config = dict(
    norm_place='pre',
    norm_eps=1e-05,
    rope_base=1010.0,
    qk_norm=True,
    bias='none',
    tie_embeddings=True,
    init_std_down=0.00748,
    lr_mult_down=2.0,
    beta1=0.95,
    lr_head=0.0036,
    grad_clip=1.0,
    steps=7354,
)
Each number is 500 + 25 x the weight over its row's rms, rounded and kept within 0 to 999. Layers, rows and columns count from 0. Numbers have three digits each. The size before them is the row's rms in percent of the matrix's.

# q: layer 11 attention query, 160x160, rms 0.138, rows 0-37, columns 40-79
# k: layer 11 attention key, 160x160, rms 0.138, rows 0-37, columns 40-79
# v: layer 11 attention value, 160x160, rms 0.159, rows 0-31, columns 40-79
# o: layer 11 attention output (transposed), 160x160, rms 0.209, rows 0-31, columns 40-79
q0 149:506495493499501444473542488480504514480502485480466466511513485485506496446528502546508497517485470496467488428498490466
k0 104:494464484487509461480481499522483473494527541495485493505541541488534505496507476486456533515510515498462515524515451499
q1 084:497486504468477502490487496460508531484513518516453501476479524461487523486522487525530503533509496505506556534486480479
k1 082:481509471503480499471506484517505451541498508481508489496510486532453495488497469534512535503517477524525471501506462499
q2 172:501518509478483494559506525489468496509499538499528517502526519515463464507472459461503564526504526454510515462498478458
k2 096:498467472498527494500472488498530504518514449495482467505504476493448503498508477484506477518485543453477504490539535523
q3 090:476505516485527487526460536528547537533547487484539519500495471467496502489511529510487485496477502483460516466497492499
k3 073:508507505481524520493485468484475520487482503519475536513477499481494519566514509462528493491469485528529506544502503515
q4 095:492465538484463523542490502509534509432492492500542536482509530464501473502538518490550490558480491482469525504495501511
k4 091:499500489501496479493512509550499573528498457471507469486501473528521520498501519520519485462527484503509465550506458520
q5 101:479484517513499463506515494491474474479487526471479515526493542539479490470529457486542527505505508495520493534503453487
k5 090:495476540516515564493535481467497529479504492509526505473476497499497468477511481515509496492475496517443442499469524495
q6 093:524519591490476539489544488480480512492496487499549541533493477512495530506530457507545509459481502444514494465527500458
k6 099:531466464460468468491509500476493477465497529511493479503461508520477503498539523468506492502530496531524482485524517518
q7 088:499495517498504502496555513483497529537470476504510458484464482495493511493479541510462500509495479485490501512474485510
k7 086:523461489502483525493504508516532518485549516475520486467527456493503479482457525508466482542481463520548510488508491459
q8 092:481529490490508511532515462489497497485498538507481477482546531539509451494508477504517535505531487496468513461483515461
k8 091:436515518497507491498483523476464468478483511511488498507498526490449519512509466506457501470487488486480501484496474482
q9 097:516489519495538487492531443485471491489528530474498524533468476486466512499473483503464529526534518515536507490479451489
k9 088:517514484502460485509515489539470492525471530500521482516440477492476551517483473512544499469464495491472523442473489523
q10 088:531436496537459483483521500484482496471510529482482549481496478504461488515508487501508486474489487505485515509510483506
k10 088:507519522539490473511500486512523469492463503487507552531515489497499516490486529554488469514520483506505497470516513484
q11 101:512503494504502443508475536425491525462539523502499508537442509525478487505505496502477512500523529508543511523510472514
k11 089:501494473489521451518426496532504470506476501518489496507512453466426507525526490500490448517521545473546533493524548488
q12 105:523482481506470516527499517458498505471480541482459524525509512500478447538491500470554524512484484489458515477472522500
k12 094:509529486521470508491516457510489538489526447490509510537465490483432529472513491527464473557506477495503515483534496520
q13 085:482515470528489460484509504483498516492513513533515479475525448549485575529480515525479515501521533506521496478508521476
k13 087:470526513502496514498449484521503482528507520490473524510517496475465471520489480488492449463470519502478498491456485461
q14 095:468536525513543508441515479486545468541516488530541494481498507502511488503486467542516501504475506498551450485548568521
k14 091:474538509473454493491532521480528491490482516510508464510479519488521460509512482471503515429478504557492473502512448495
q15 092:500502495480517523502520508507506512500508513511519506460502476466501537522476448465476497496446467492524511510487495496
k15 092:517498503517448529478492518482525497474547500498508504487558505503518498465445543494530546501489483490519518481484489499
q16 085:520465504522510493548461482482547465475476508451521441481486515450504498453507492497479519467473452527482547501517448511
k16 092:496486575478506531485466468491490476508519481459557474535472505503506485530533555528484484505521526478487504562507456477
q17 101:526494461525482464551475494536490459488488506491453484513512527508506497461477521520510477519496472476479488519495540531
k17 090:515527506510507498521534506525524501545501488495483500459462493528467505519524496520490460498473522485451498558482524545
q18 102:510501531515480511496477508466481495510485500497510494526511495527492493469503482550488489507498483519565502517501475489
k18 097:494520506514521514501450522544479518497529537481500528476488553478523483490514502501509502496552494522476482513496525497
q19 092:467463496497547468536508503522513476500466489468473517480501530464486509507498481498511542509500462483496528481493458529
k19 092:503505506534535478517515497512500513484464467476533485522485510476485511530471488535448528493535492490477491494532470491
q20 104:519549474553444517478529498513479522531477496462504528506485497514483466497527503519507470445525506468510479510544496475
k20 094:490536526460488511516480486500471464512476514463497495497493469485508508506551486524544470493503511475502498522486506515
q21 090:517518488475473457520522507523495524528535532519466491481519472469507508522508539541495520488510487523502508504488515491
k21 093:486510462485488457545503499515466468463451487524489490441544464479491512485487526531519511537457423520521467478499508484
q22 103:557505476447492488493499467491473516468507490484510494521510473529521526524509477514469485510496495477504503474538516486
k22 103:486513509517498493479518496498494459485473517472486496513491522502501543502526487521519491456514483492500479471513514532
q23 098:461517533466486531513513480436469509489515467506481511493504540499516495487522472496504504517455505486474486490455494494
k23 101:477499503465492454504531490506515495488495522544449502487476476501517522470498503519491525494511479471531485503477505470
q24 100:500481528525472522489514512508523464488497509533498493447494511437490474491521459518510497528498509485475502538546527493
k24 097:491531469503471494498489519512502529536464464506527542532476522475495535489492473520506542513467494506505500493437507508
q25 109:511497507534508480514483501476480534519498483548491442475488432523484529542491470510482486452544535459479502454513541528
k25 105:499479478473523517516534490462429496461476512513546505480497497482514472540502507468515503523509527498473447488496504471
q26 116:539501493514454496554491520487525474495459517518487491520483477470530522502469503562512474497485534530536541473487499494
k26 104:482492527496515482507497526491508452504520485538473448492499505532523524536508517522501489539505510540511479511473472495
q27 102:489511503514475561492491487494530508505520530512516457503497517526490471447483486455479470524506492530531517431513449470
k27 104:472484502529473520498481524512504511501525497546502494498473499504480539515516515528472485534534508532525500516469468485
q28 113:526495507483493526506457488486495493505471504504520528477474524473481551513487519484526454461465451512479484481497466476
k28 107:509476507487499481525492533480504465486511490480475491495536508469513503500460479516494513477495505495544512475522514475
q29 102:492473466487495444442496529498540476493531513472502512516572517519493506528483507478516497526485535532495520509520532511
k29 103:479517501524480511490450499506518522481468569508483519504511459510502527527527474481475476524498465519505473456529499524
q30 103:481586497483504511499469501502521511490491461505463489475488461522487532514527441506520533514530519520581515491510507541
k30 105:516537500508484482518521495506511512502516457494474505490571478536495490513534514485503506522536470476493488462470472550
q31 113:476495487481502462479518529508470543509532474514550503474488500457503506485514534520509467486506561503507508530513526496
k31 109:490520506495518490527559529481433498526513513508511463486485509489485476509486503502513504498487523497486463531488510489
v0 111:504531508458530508460479488533488498538489474524449530471484512505525486464520508517500506551503524471522457506517555488
o0 110:472513494482492509492503538468501446465486499527525525539504491429481491529483544509497475495520492550527528494472478509
v1 111:515481465498509461522483455501509528516519521527495496498495494528465527539463448540463460493506549490465483542491548486
o1 104:528509513500530537479515520509504538482524508503521513494512521489502474511484474506519542532545460506499480501510485495
v2 104:574447524483499495479529492526491510515480486515515504483544505477481528500490514543483516517503502530511476498526541515
o2 100:508517467517489569462445494510472503540525503494494550540463488502482494504491505483507537533509523467501524461497526493
v3 110:487513504501469540496470486543479479506462495486547476537519497517501509487499509515486477476484510487495474531520520496
o3 108:521515484480518471535488525517501514476477465501508521551499496506484490498459473468507468463534504490499507496470480505
v4 109:477505469492423530496504488491481507479497516473525454546460500510514489503510522491488500490486507510503493482489476532
o4 096:518481478502565506519492449479500536512485514520478543485518519501491492490514503502507513473522482522510499481485508519
v5 110:514534521446528497492553540495500498482477523510502494474548497477503487517453487482502503422490472491511500485500488537
o5 105:491498526517483534518466457507525484479509476531471469493503517548503573493529481516488490512515448492496491506495514543
v6 099:479472481532484519476519533502474506473523517503500503516487498471552515477507514520519521516511455473436485527475495531
o6 092:480557503496507507541486442461522506506476513509517503508499497505523502513509479512477545481543525495544506486505483447
v7 111:537490486492508500479511493546466471515503465527485472517504475532484533495561558477503489494544474512504479444483461483
o7 107:511428549547498455520536505476474529429530510473535497483487496506458522476455466499445511471492530505488469493488510483
v8 102:490477526505533465507528479489500538507496519507542517517467513526470492531461525503524484449458497511459500504472479467
o8 101:511487466513496504458461510491480465478516488475510514464532492509570485471508503492479519522532468498511486521533488512
v9 129:500472522506513503527515532489483486541526447514545473460487505482487537534505522470491536506522504554518462486536550480
o9 118:531481467533461488510484488513530516471530512486509509491508505501481473493496520521477441511486499482529532522520510489
v10 106:514522554457558456505493469472503493500494461545493501529466482522512504501477476518523498498460538507504472480507493514
o10 109:509444491528502537472471518493539466472475539503499492467490457494471519513500486501474476491480522499493504527529505488
v11 115:512473497417489493542504521531537517517461486523459493445485520517516481466466484485522495498504471495464477510488525514
o11 104:447523458544462493467535510522479518508529526520522543545520505489479475489489484515455481532509498504514515524494489482
v12 101:497525517472468468468491470524560508483501547481444513505548524485416516481483496496482490475526485485494518482494511508
o12 099:464533501523461457503506533533494477516492521511502504478512531476545511509513515500520518505486519525542492532523487488
v13 102:488498524509516519501496491498492460528488531499484544466541519464504445474490539438484509527493445556469468445539471515
o13 098:476516529471474460517533465498495527485582499505518516449447461460489534474511521494493512532517463475521523524499490518
v14 100:538481520517478487456484476547516546498459473544496501530481523537485456477497534500491512473547519460480464504454488519
o14 092:453499524546467495474521510510479463507496524516497515518519487507494505510456431479518525478489503500520508511493458545
v15 111:462484512506508534521508531463462502504486497528518530509450544523482497484495511506516485485527466514514497531498554513
o15 098:493486485505547486508473483511511528531496474507524500490492457467491505549479494536499511493497477494484491552504518514
v16 108:443502486517483512543488512502503468469515532442465450528497487490514473489489543529471507514565552521547516487486534465
o16 097:562482509497515513497466549510483500511503497501518542508513497479510534496545466447507524472517490479481525464537497498
v17 100:487473481516527497487535535528483581494523480459550495473530485496488462465559494494487531480524471447525473474490489471
o17 099:505562514503469495478517472481528521514496503530507515430529505481504527542455502498504503465500506550505485465485513499
v18 107:482487499521511471521458549463475497528506477512468528504471486460510466533494504542477457494486530454495500518478458445
o18 101:549498537503465529533474461489470499463484480488523488488559467540522513461497548500543461472514499573483512487501486482
v19 103:525525486506525507436527501517510490457498525527488490496506480494501521522484517511509484518552500563479487484502491496
o19 101:524474555472469542514504519497511551492482497456490495511482557538516475541528481483487530509471553508518485564533505531
v20 108:478511554471517502500518519487509548504488538496531472454498502504471493475513460505583564479475505488513537551465495479
o20 102:507547478508483515437486482529520511492478467484481491531460485505529523496498495471479466551491526521511501490509491522
v21 115:514448509516518480533561500489505446495539523476481466532500500446467515520469484516506553482495485517473472498517488485
o21 108:465508462500503509483470513485491513489532508490502525456552515527552533526531498461489509500482469512468450471501514487
v22 110:467504473504482510484458539466438526473522500523508526494495545471479540504498467489482498437547497496525517510461477495
o22 103:535488515463500457535541459440496512554497527512526501483499466569509536512468489464543488539523480520489516474564517522
v23 110:475476472522521534516526454470496479490521502545471520497466517526520520512481503466494555474518460492491496522501490484
o23 104:516475523500484486512508488494491487519498495510509505493506461484498493482469491556482542494491509471509472497523473475
v24 102:502521492502495492493567524515533471528512480486494524538498524462523531519497520499498459503491474514477446539490510477
o24 097:517515529466475496507504515555470503495504498476488501510553503513524490518503549520466526438496504526493502460519483503
v25 114:504493509517513517529479505556544480462495504466503436506472492512525536529551505495523452512508531473509474490500529477
o25 106:509505497497459499509509557519443538519475483507479494497507536476440431514531530485519511511495522515506487489495533540
v26 108:506539511436481477528514516479498453526503489461489512489493494477501459495498475545483480504497486509481459505544485481
o26 104:505538528540531554539549510501526464476476471540529501506511474523514490441515503529490463500482521516524525492464473471
v27 110:523507532486504477524496510559511483469520476500516501442438465521477506542524516503507499524508506487442525534504489526
o27 105:491556522501482534557525495470488559513496521546498528549530535441511454437511477507452515497539556481495510520496529465
v28 108:495497471469520517508488504461491471507517494496518494476488454542497497512527483555478469492502529502531510503524530534
o28 101:490463500541443463492492527529530504488467470488497499505488526483494523517486505523513469560484529493492545434516492532
v29 102:477517495529522468461547516535538478512496545508535477513456506510572558497494500523482533475480536473479509523499494522
o29 096:492485531522509511498497527533534479473484460496419502469504464530495512536468460441511558490484497499511486508509505463
v30 117:507510521454526497516494507480472478535492478526495509521500523528506485515522459505531515516507472538554454469501444489
o30 102:519500519524517500500497509459492531503479507518494505485469441551489527526528537501469484513460461438475514493475510484
v31 115:525478538531456510499545521517523503513506487509481469518496519539532442530531505473480538483488533528445495522524510530
o31 104:453513508499477536523496505526518519513469515482488505499519471474456526463489469506536539480494504434468429486449522510
q32 090:480500510511476485469528472497529494501490506510467460466520518502543508445481509519519498517497493491522467499492499522
k32 099:479488526512516503498523473503485499490497503507535507556520513545489469500540503537527486501514460542506536441534482497
q33 100:547503500472497484501513541490508509505568484511511525502501498496475541479512487464461504473509466485500442486507481494
k33 099:494496460514508483479480495488500516507499468485485485471510486450493471472525484470539484514478501520533554524535526499
q34 091:504523456521499510505512440520521535502505469510483422501481508487531487532501503479474499515491525481475506512502529491
k34 092:475495524447517520506460540477467526459535490490542511533522492526480498510493510514465490518528437467498487498545489498
q35 085:532510501503489495510521511572504539506498493502459482503543510483531550422503479523541524504554510530488453490493441516
k35 091:445475462501504533506479466501517514508492536475476495508508482490558500506497520525454492486492473530500503496530517485
q36 089:481511504524497492522499485495491482479491466491522492477526507525453465522494503457462523530509496512466537523532489473
k36 108:487524511519534514511535534488449485499518493472498499527462487507470485512496511529504538470454483456471468479485465487
q37 093:461534498482495548466509464526475531488488498474510488536521445508462471543498514497496510506474494522511504517476515494
k37 095:530505514477513552538509505478473490444517489470486525486495520491503516470489506534480443484495487464459490489474449537